Weights of a small transformer language model: 10 layers.
Each number is 128 + 32 x the weight over the matrix's rms, rounded and kept within 0 to 255. Layers, rows and columns count from 0. Numbers have three digits each.

# down: layer 7 MLP down (transposed), 704x256, rms 0.15, rows 139-155, columns 0-127
# gate: layer 7 MLP gate, 704x256, rms 0.151, rows 140-155, columns 0-127
# up: layer 7 MLP up, 704x256, rms 0.157, rows 140-155, columns 0-127
down139:121157105027181098115084153057137157117098099161136118095141155159131102151126166087102153150139133113142134111127107108175136082114128072134099104121142172135077137125140125135117124152111138146137086088089110110161116146149161127086134094147135142122169052111152188146081079136105113095192146123072141097101099123169125107180141138159166139103104085144094113116148126123188143166073
gate140:150115056159171076111146093112144100118113181098088099106137089120147170123134114161157141114067106130113164101175118141167145131116128116142124177153166115163163155153160116114101059171211125131127090082130149119141121140127166163130111150173168094145121134119132177158129140087132120115169176157112140114060178106115131159106100106078144116132166143142153171091109058135204154149189
up140:151145142113159126156126128060147126121123146124157138149062168179234138075089208142183090125129188165167136136165143113084110087138154086076104122164130117166133180124123127066054186139075078094194183134184128105126111173050155135108100106127131120158117109075136119154102155118152091106176158088093160117080115067138135146130184137116116100102121117100114107080148137077127127127106
down140:082135136120111147083080129114141088108177139102146124086118113088062081113138098099089071204137106097105139136127114145087163090150146066135137084189163108130130178093109142104088116130117146120126151115125150123148127129034130148129150079111131064179157140097146103115142151183149106126117131131134156139086083154149121155141086140127160127121185170162157158127130141107143145089186
gate141:101169129123091062085104042196173099118127141134129142150101113153136156160048116125157102159156123105086150084104109124077085136142122174137094106226106185138135170152076111078163131125182088096173142135109153154110160152063173122089111069107098133141174128126129105045155091092143151128105157126139141094115170092150138139179075108105159157110054159114081041080040089123130134140146
up141:108101125169128076064135110149169063197142089112110115113110096117100085090170071156114161098100168124140106136116136107111145045094119105074196109131139121119160109085109105100145083176117132092101138080179119097151094127095077132085115155155141156144113131072045085199099146082122144088126083094165106088096180128126107125127130139164138121054103146128168106086080129095110117134086
down141:134083080128122156140113112151132154117087131112078089106098138096118140117074156121095104204156204141085135100171148157107165119124168123089112139197103089143167130209148094112140157111092137130140109135131120116183155119173098171171105182200102127159083069124071092088136090092111147134170120159080110181099106129077145083150121142070150123128095068099119116125080139147094143173080
gate142:077115122101147165120089092107177116189131169137129110116170160132165107132123165142156144104124100140113175159078171143114074155108148190153180120096121102106096131152108155135116119113110195134118133102132093131201100084155080187062108139145042147132083102071140178137179159165110159182090189138139124189149142131170113106085174186111171125074131116118140098147106164092135139113153
up142:160166123095111127135146077141175169126172074104114139126153179150122137145093141121079141167154156100092150139144160121140081122123103142095121123089151088091103119101129135238190155066171084113152163107167123161146100126124146145054124099196149131053129117215107115169093132178094117205149197074123098176134144112127166111179157123093092157168152078136141104156150109116122126088120
down142:169134127133128126134120000170144174090139147138176141083187166123108125109179165173088122122123111081196105158103096101142134132158115153144122068133138141122161084127118135176149206143132138099128114138153175148132121125120152138140108119096133117122129098101171175072101099149151169123154188087138084142111084172151119100145107056107106134125148138129131148172144081121120135067128
gate143:181169094151061096059100120179152127165141187105085125143132129081106083145129143096201172148089104095074104038137128122119102119133150140143132138139131108142151182185154139098130159185148097108155137142141091094126073124167114087132112139104080111140152162181105183136168174137123170100110190156103123145128115139078154119155136100126128194111188125096145180177155109104115077136170
up143:131180108114136186121116083115101075144059130126073187177104182117095121118139106111175104181155102133156075147125083143075144099123116114153159083139093179134115113147125151076127099138088114161087109101115130103106131209154128125181150159132088122100079118084159128114200053084111084101102098128186214181219148180146106134133088122141155066128111132153129139168173138170110140096118
down143:190118110157053168099146120149116103079165151167090128164158160152121141110101166135121129150141119121159132081118100176139157187088135100142105114129133131152179142163147185080115127163084192187119093134109095071114083145180157156190183114109115143162203082146109133109107116175103097143089122138143121130132089105115130102134097130171096138152103182102148155083087124158113117128163
gate144:107143094158093113101116161124160113124115122094104144146162162114152104169138139113066072089125054151085159137102167090097130193146135160116152098166115065102111172140120146145121111106161123183174169108142109086087157116156115108160104065147136121075110136152139094091130134117112085087125126150116185128155115125127127136170145083085111100167138092162147128133099120121104078191117
up144:162151125138122134132154162105134107110173150115094086048124067156166075130191082152181149102145122108186133140125131112090155114168120114128150165154160127163136125162126108074134159143130137082132142103142139106093150114096142130156138117117179040121124105115102108176107171148140104108142178134078168143135021127107092120132068147105091150175117154141125117121155143145076151142149
down144:095124083135166128131129135154077104126113120103141156094163109167122108171118079105134101145198074111119173131083148056125134148122101055111161055077123127091117081146100112115125138129121139132147112087158153086125114180109126159117194123112111096131086196147094123175091168085127108101138131126102106125150152189127073136148103117145091147113158128132110082126109099156144096109131
gate145:129124101105137134107135103120142131149124077046140121138204168138154133124137128100134138104140103091134144141111047081126144189183164135103164152049140192142156152154117174083126131072154118113152190118183130138104113093115098045064179056199106170158125107144147194132109152072098162185144145123159113141176148094114100177107152110127148148060124153121148175138094150153120106082161
up145:084112116135162082171153155176118088081063186079100118158109131113080234120109083146024123157090150133118113112122072141170122144108151050079111116138113103107102131121095129186119079137130176132141145098146174114105118135089087118097088120120154113154135142102113177108160120140114081102156162117141186128122123109143119134172145146094156112126127122205159140168113159138101122138129
down145:151059151139146165179098109174142120078158060092094110128119118174125151132136131119091129128086176101132160121161122093163124186071157125128135079139107194157085081142074092069095155164113126115196136083110147163111102111137169136153083138059123100119113173129112083127099055119129175153169148136186129149153141182179087121101093110152067083145131136128172064186134143078155080080145
gate146:080026167109145112133157133123107121153158127116144160115116161067133102113088119077159140100107162080118137156135109055099105145183146109101144136140139071129078155128088126118062124129137125142196131083143185135164134137101154163097158140078121140102109115090183110144134165076149087126070132124092157059142126146144080144103136117128117119143103150104179139139149108095122106129153
up146:165094113122095097095102134132153095164081164161129098111159093162142192133122156158156158118109102174117116104135138103116195117172105145151110152150185142146153130087167115143184149158066098168102157117141157111121039101191122151139103148149090117071154146084084091163177093116115103132105114093142172081175137172108144127097130114133169080100151161163133121105146104244095115139096
down146:114144172131131096098136186173149125141174136100110166151127166132087153101092106091226113134109078141112101126107130171149095177132111058085138130153146173090085112108102224149142108085139141133122106156114134163130158096149170047142126100107141091114138084126161089169107077132139082211126136151083099135110152126099075120094096125111084109079114198104031141190111167163110131128105
gate147:188151101129104125181156111160115107155151099143098110118113128130096101138113126095144134081095105127099127158199130107126149078149163118123168170101177152134110183117151104120075124154127202136117124050105129152105145107170147106151112089175184142114119217113153176107128108104101166155068143143112056135142122157159131103130107165139145131085183108133144140134124166097172118078138
up147:085114121171110129170124093162117099149179159140082093124140144134136096167127164144097124106055129142138149110149219129112110143080138121093093114100158141125119149182098123099084177148060116139136140066074118155123146128146097156160110094175125101192141101093209142210146098113119135139125078058122129190127148118140134162176160103157117093153139113129114052079108108152170061142138
down147:099141127154117141215154058102230113106121148059120133143161087155092086123155098134145185131160103138106139100148138171121086125112069122206122157072131189106128097126154128132119081114171126141073153087181118151141123109017150144126102130099113108162149092123150106152101097144141141133110080146163091126107126152124194173140122155131172166089108153140168127114149155101130146087104
gate148:151103089153069131110119105176106125162146138207097081134124176149161103136125156141168087185169135112192146124123097154139154154115139151076156128126105166097074100152122079138129129071108068140159143095214164092135117140095168158165109068163164115129138073170102138164079141133120194107156110165097171158112119130107133102090102123156085132083124119102154119103107157112150091061132
up148:166112174084078139121130186157144131151148124139110090121136131138127114075177155172153143140125123093140143134125084161099135149192136097088119103099133137110166160082120195091138128135151171109117105066101120124132169066079165152176121084160221112097086164107165128182157117086185186077131106101133084110180093078103159142063072137079184118099100130115160142161110114148183090105137
down148:126122125138155077124149077168114108111069139133107160101161121057133131086108134102090121162118122091151168131113109125094184124128159114162144126139166127134166143075110132069107113077125092124082091139149107108102092095088165099150178123087136198185174113119154049140127080106156099116165117119143153111156101127129126139158125132152111131142144136120157127116102140136093182124151
gate149:129142157122121110129104082185155110126155146145109143160158118108089117116081150110110134021106137110199096165134131141166143090147147171134186190173168116086135095122145158126144145123157103098096084096099130076106134098167139143185128093177102099115143127136115099109110040093104075073165121124138104189133126059131125169096113117172153129082120152119164113105161143166114116143147
up149:168148129114155109156147097114157090151137113133097151125132079122122130147177120110159156076147120167127157117118150161149128080159134136077144123140133131153128136110098090113153081150145163109123157091176109169083070154182178119127095150172135119147161163107141139194167141140137150121097110152177174213150139107142156092133158169136162134113143179179141058132107081144129072106104
down149:131090102109099148168157131118127148179135109165105133136125131145092066176154136158138083117095137146089133131128133147131125174104129146183102115126111199067130139168123123140103162090142180102127160132094077152101125128048167202112118129067115074122105134145094120132084129092169124126175075060063131135133119105174133123100111179121093162102123108147173088131085144150055132088143
gate150:148070160133126068069123129177171173143128142164117130139150110121106136155118118099116144094117112116148080124141162168157146146156161145129087135111135152137142152146147132160116162109115077105122161122193155101075160144160134167154158141096177133074137140119039108114167091137098110178119146105080160127124165115132189146106140177107114119152079105085117160112126090064101151070139
up150:147188104068134186129137165164203146117147154127104103226167083158108110101191161181132132144114157122136134147090138181146219063184105178089133109107158188131107106111134108160091130143155127100122164136112079091154126141139120124133118104151125146128115124115125176124134083130140143109104156107130100113152129150090101133099135107079163129107156049072174171153119118132136072090129
down150:113117106122150175144078178158164102148189160172077126080170124117105176106141167116091091125093149084119145169138176060114147141133105105099123164089119152150162114137124197124117113094156173153105134122112141110119110158081169127126124152149073147122110148161112187122189077104136122100102099136129155103100096156149168103141120126101073163156126209109161148095145151140095109153115
gate151:089139164134104178062108116143092119077093149144152130083099166164115146136126134102181051084145126121115148137102098134159097185119145113120156095144094076124136111065100103120062135126117062152143122197137152147138179153101151144152120129131184126146120083092207103116111121037202112124111137101114180119102088118146105128167139122115138219197237151149136129035076133144174210105143
up151:102091101120125139122240120075148122054166144167082135127130171120141203132125129079149155155119167123101121135112125133080083151148105150160142126147098113163193075124091115186118105218145068146110155138118168138136038219189052108115086087174180082090149160113085124144106102129125106143128044051114064109115092155147103134062094167166140084159133125171097099124077149182105150105091
down151:150124165086165116148120098064118134121151143164170150155147083168104090110153101104129139120083113116103161165164075111159172189152081092029079107142143112163121095159161108185149114113163122121105182118126110103133142156063104154140137159186120102100117114181149098156202165164108114102120108119167120131139100153136107131149192109178109098161147044092175170095164153121106152131127
gate152:132127160134119120087090099115115183085139138175139169138132123090095115137185162155163156140117133129102111186123178108109098078171122115114076135106129129095134059185121143115100085157118146093118093155097073103132169144111140070127049147157114169153152149126091159113101118098147100122189123149153177136115074141179063053188107167104100100140136065105154105109179127062149155124130
up152:153107131150191128115181106073117092119130127121185205110118071136153165112147180185164119067133145091117157146111144171097067109107121148121115098097084071111117168132185137122161130109132137136127162116109146116142133213109184082102108095096133107133136127118151083108133161157186055095165118176171156140152086127148105086122144103138076139155162129090185169094153096099088134066122
down152:151138159155094110150182193167132133159134098119120130196153147116123081109119092103150118101158144147115140145113117148159117114087084130056107110102097123145088166101101175137166101137098121122096142105166166165129076109000177095135119093131137172164133134160141139149159189108077093134149077120129131077183060106075137093148095125163126148133147143153123133154132096137175103097170
gate153:099076146144184089098158205096164105106167148126141097097036157083090157155126180116167140095128147086104166146193159167121154097153137149084098165113154090153167124060138139070119109107131124179134057126215139147157142134114104129163162103143088074144153078104110191147127188105141160088172160111150133061113126165078089097204140115134168169171128158121117136136190090146178118204130
up153:172125122156086180123145112158087131120112159072138130123167121179103113133127076115140104157106123173142088067157120080129113073099089133136076165105141062109144111129144150174120097085108126122151132110135176134117071118125153118131162143145154111117144059130123143134145184163125114167116122081163102185164139092143107129129164132108063135113165134177156105136119127051092104065149
down153:148133149129090151131183164161087160173197084097114073137108190202149070195091140120116143154145141086106163120139128113102141138117053146108089136088123181107125108082156122116154087109117176135128170146063135179198085125126076095121185097200147116124124166113115123083192134156145108126123105112088142094128051101152184063075103125065145183129155105118117126117173080119142065178187
gate154:149124121092113072168095126102148068223153141128099091146151104072121167138137102152171124129124141117150145105102118180130127150106133113127217093163115092115168092131175139102118105180113107174111161087157137186079121115105099140075122046130126112159108145139130167138205127119154082111138124116099136137105112103111109123115115122126093136098178141109129140120144151129106146100171
up154:142142136110139112138144121121138123147153095141160132094104185146142115083164100124111157086150169146104117123143087147145084137175111166137134176103130117177083110130109129123169131147212093074123176158175078170151138110122176091157148104131105127072058148126080102094162167125096140152151148155145152082096158103154110153123117114108103070081127126128145122142093116116114120114109
down154:136130106106194146131041118140138146129124137124080095100134154105131158131163112171055086078156093144171118145157134117115140142106098113123122142132141145090139178162132163135169149127154116107148095117089113154138121138155140132138100172167101140057115162192103092082068118141107094054184052131142103125138086113118152152138022118162072191133168165152129088094100114192116102165127
gate155:113196138090111157108066220155165115125089112148148126154118152188138120131122184085149150093149136115083108153123166113175153129114121140147138149170173165104125128117152216100110188106137070145139133099189109169140122127151136082132101194118126146118103119165126108091107108159126163139152158106124153122106165152120113159102028087167120128155176101128149115108082176106188093164138
up155:136153082099063117091152138124117172136091165143197170119090103117102086141137160027149121099126176086129146086092155123219115107151202102174092163136151185132155110187151157104155138109185103161102159090120078136120124131143144082102176173140123104104113081163129086138114145153169121135108116104135113100162135128123165126177088137087107132090143114078113193113147161098061103149108
down155:141133166131108152135130139105131154130123165120120109092119093172152152077021078124119101164154107081131166113155123060118109090141116173053161128121144174142152123150080135155133090142133117133181150145094152131116117138051154185127126127103050111138108193124137147136148135088110156164145131131180130095100128124112091094100078078121106148071136159144148142163161102084174059075175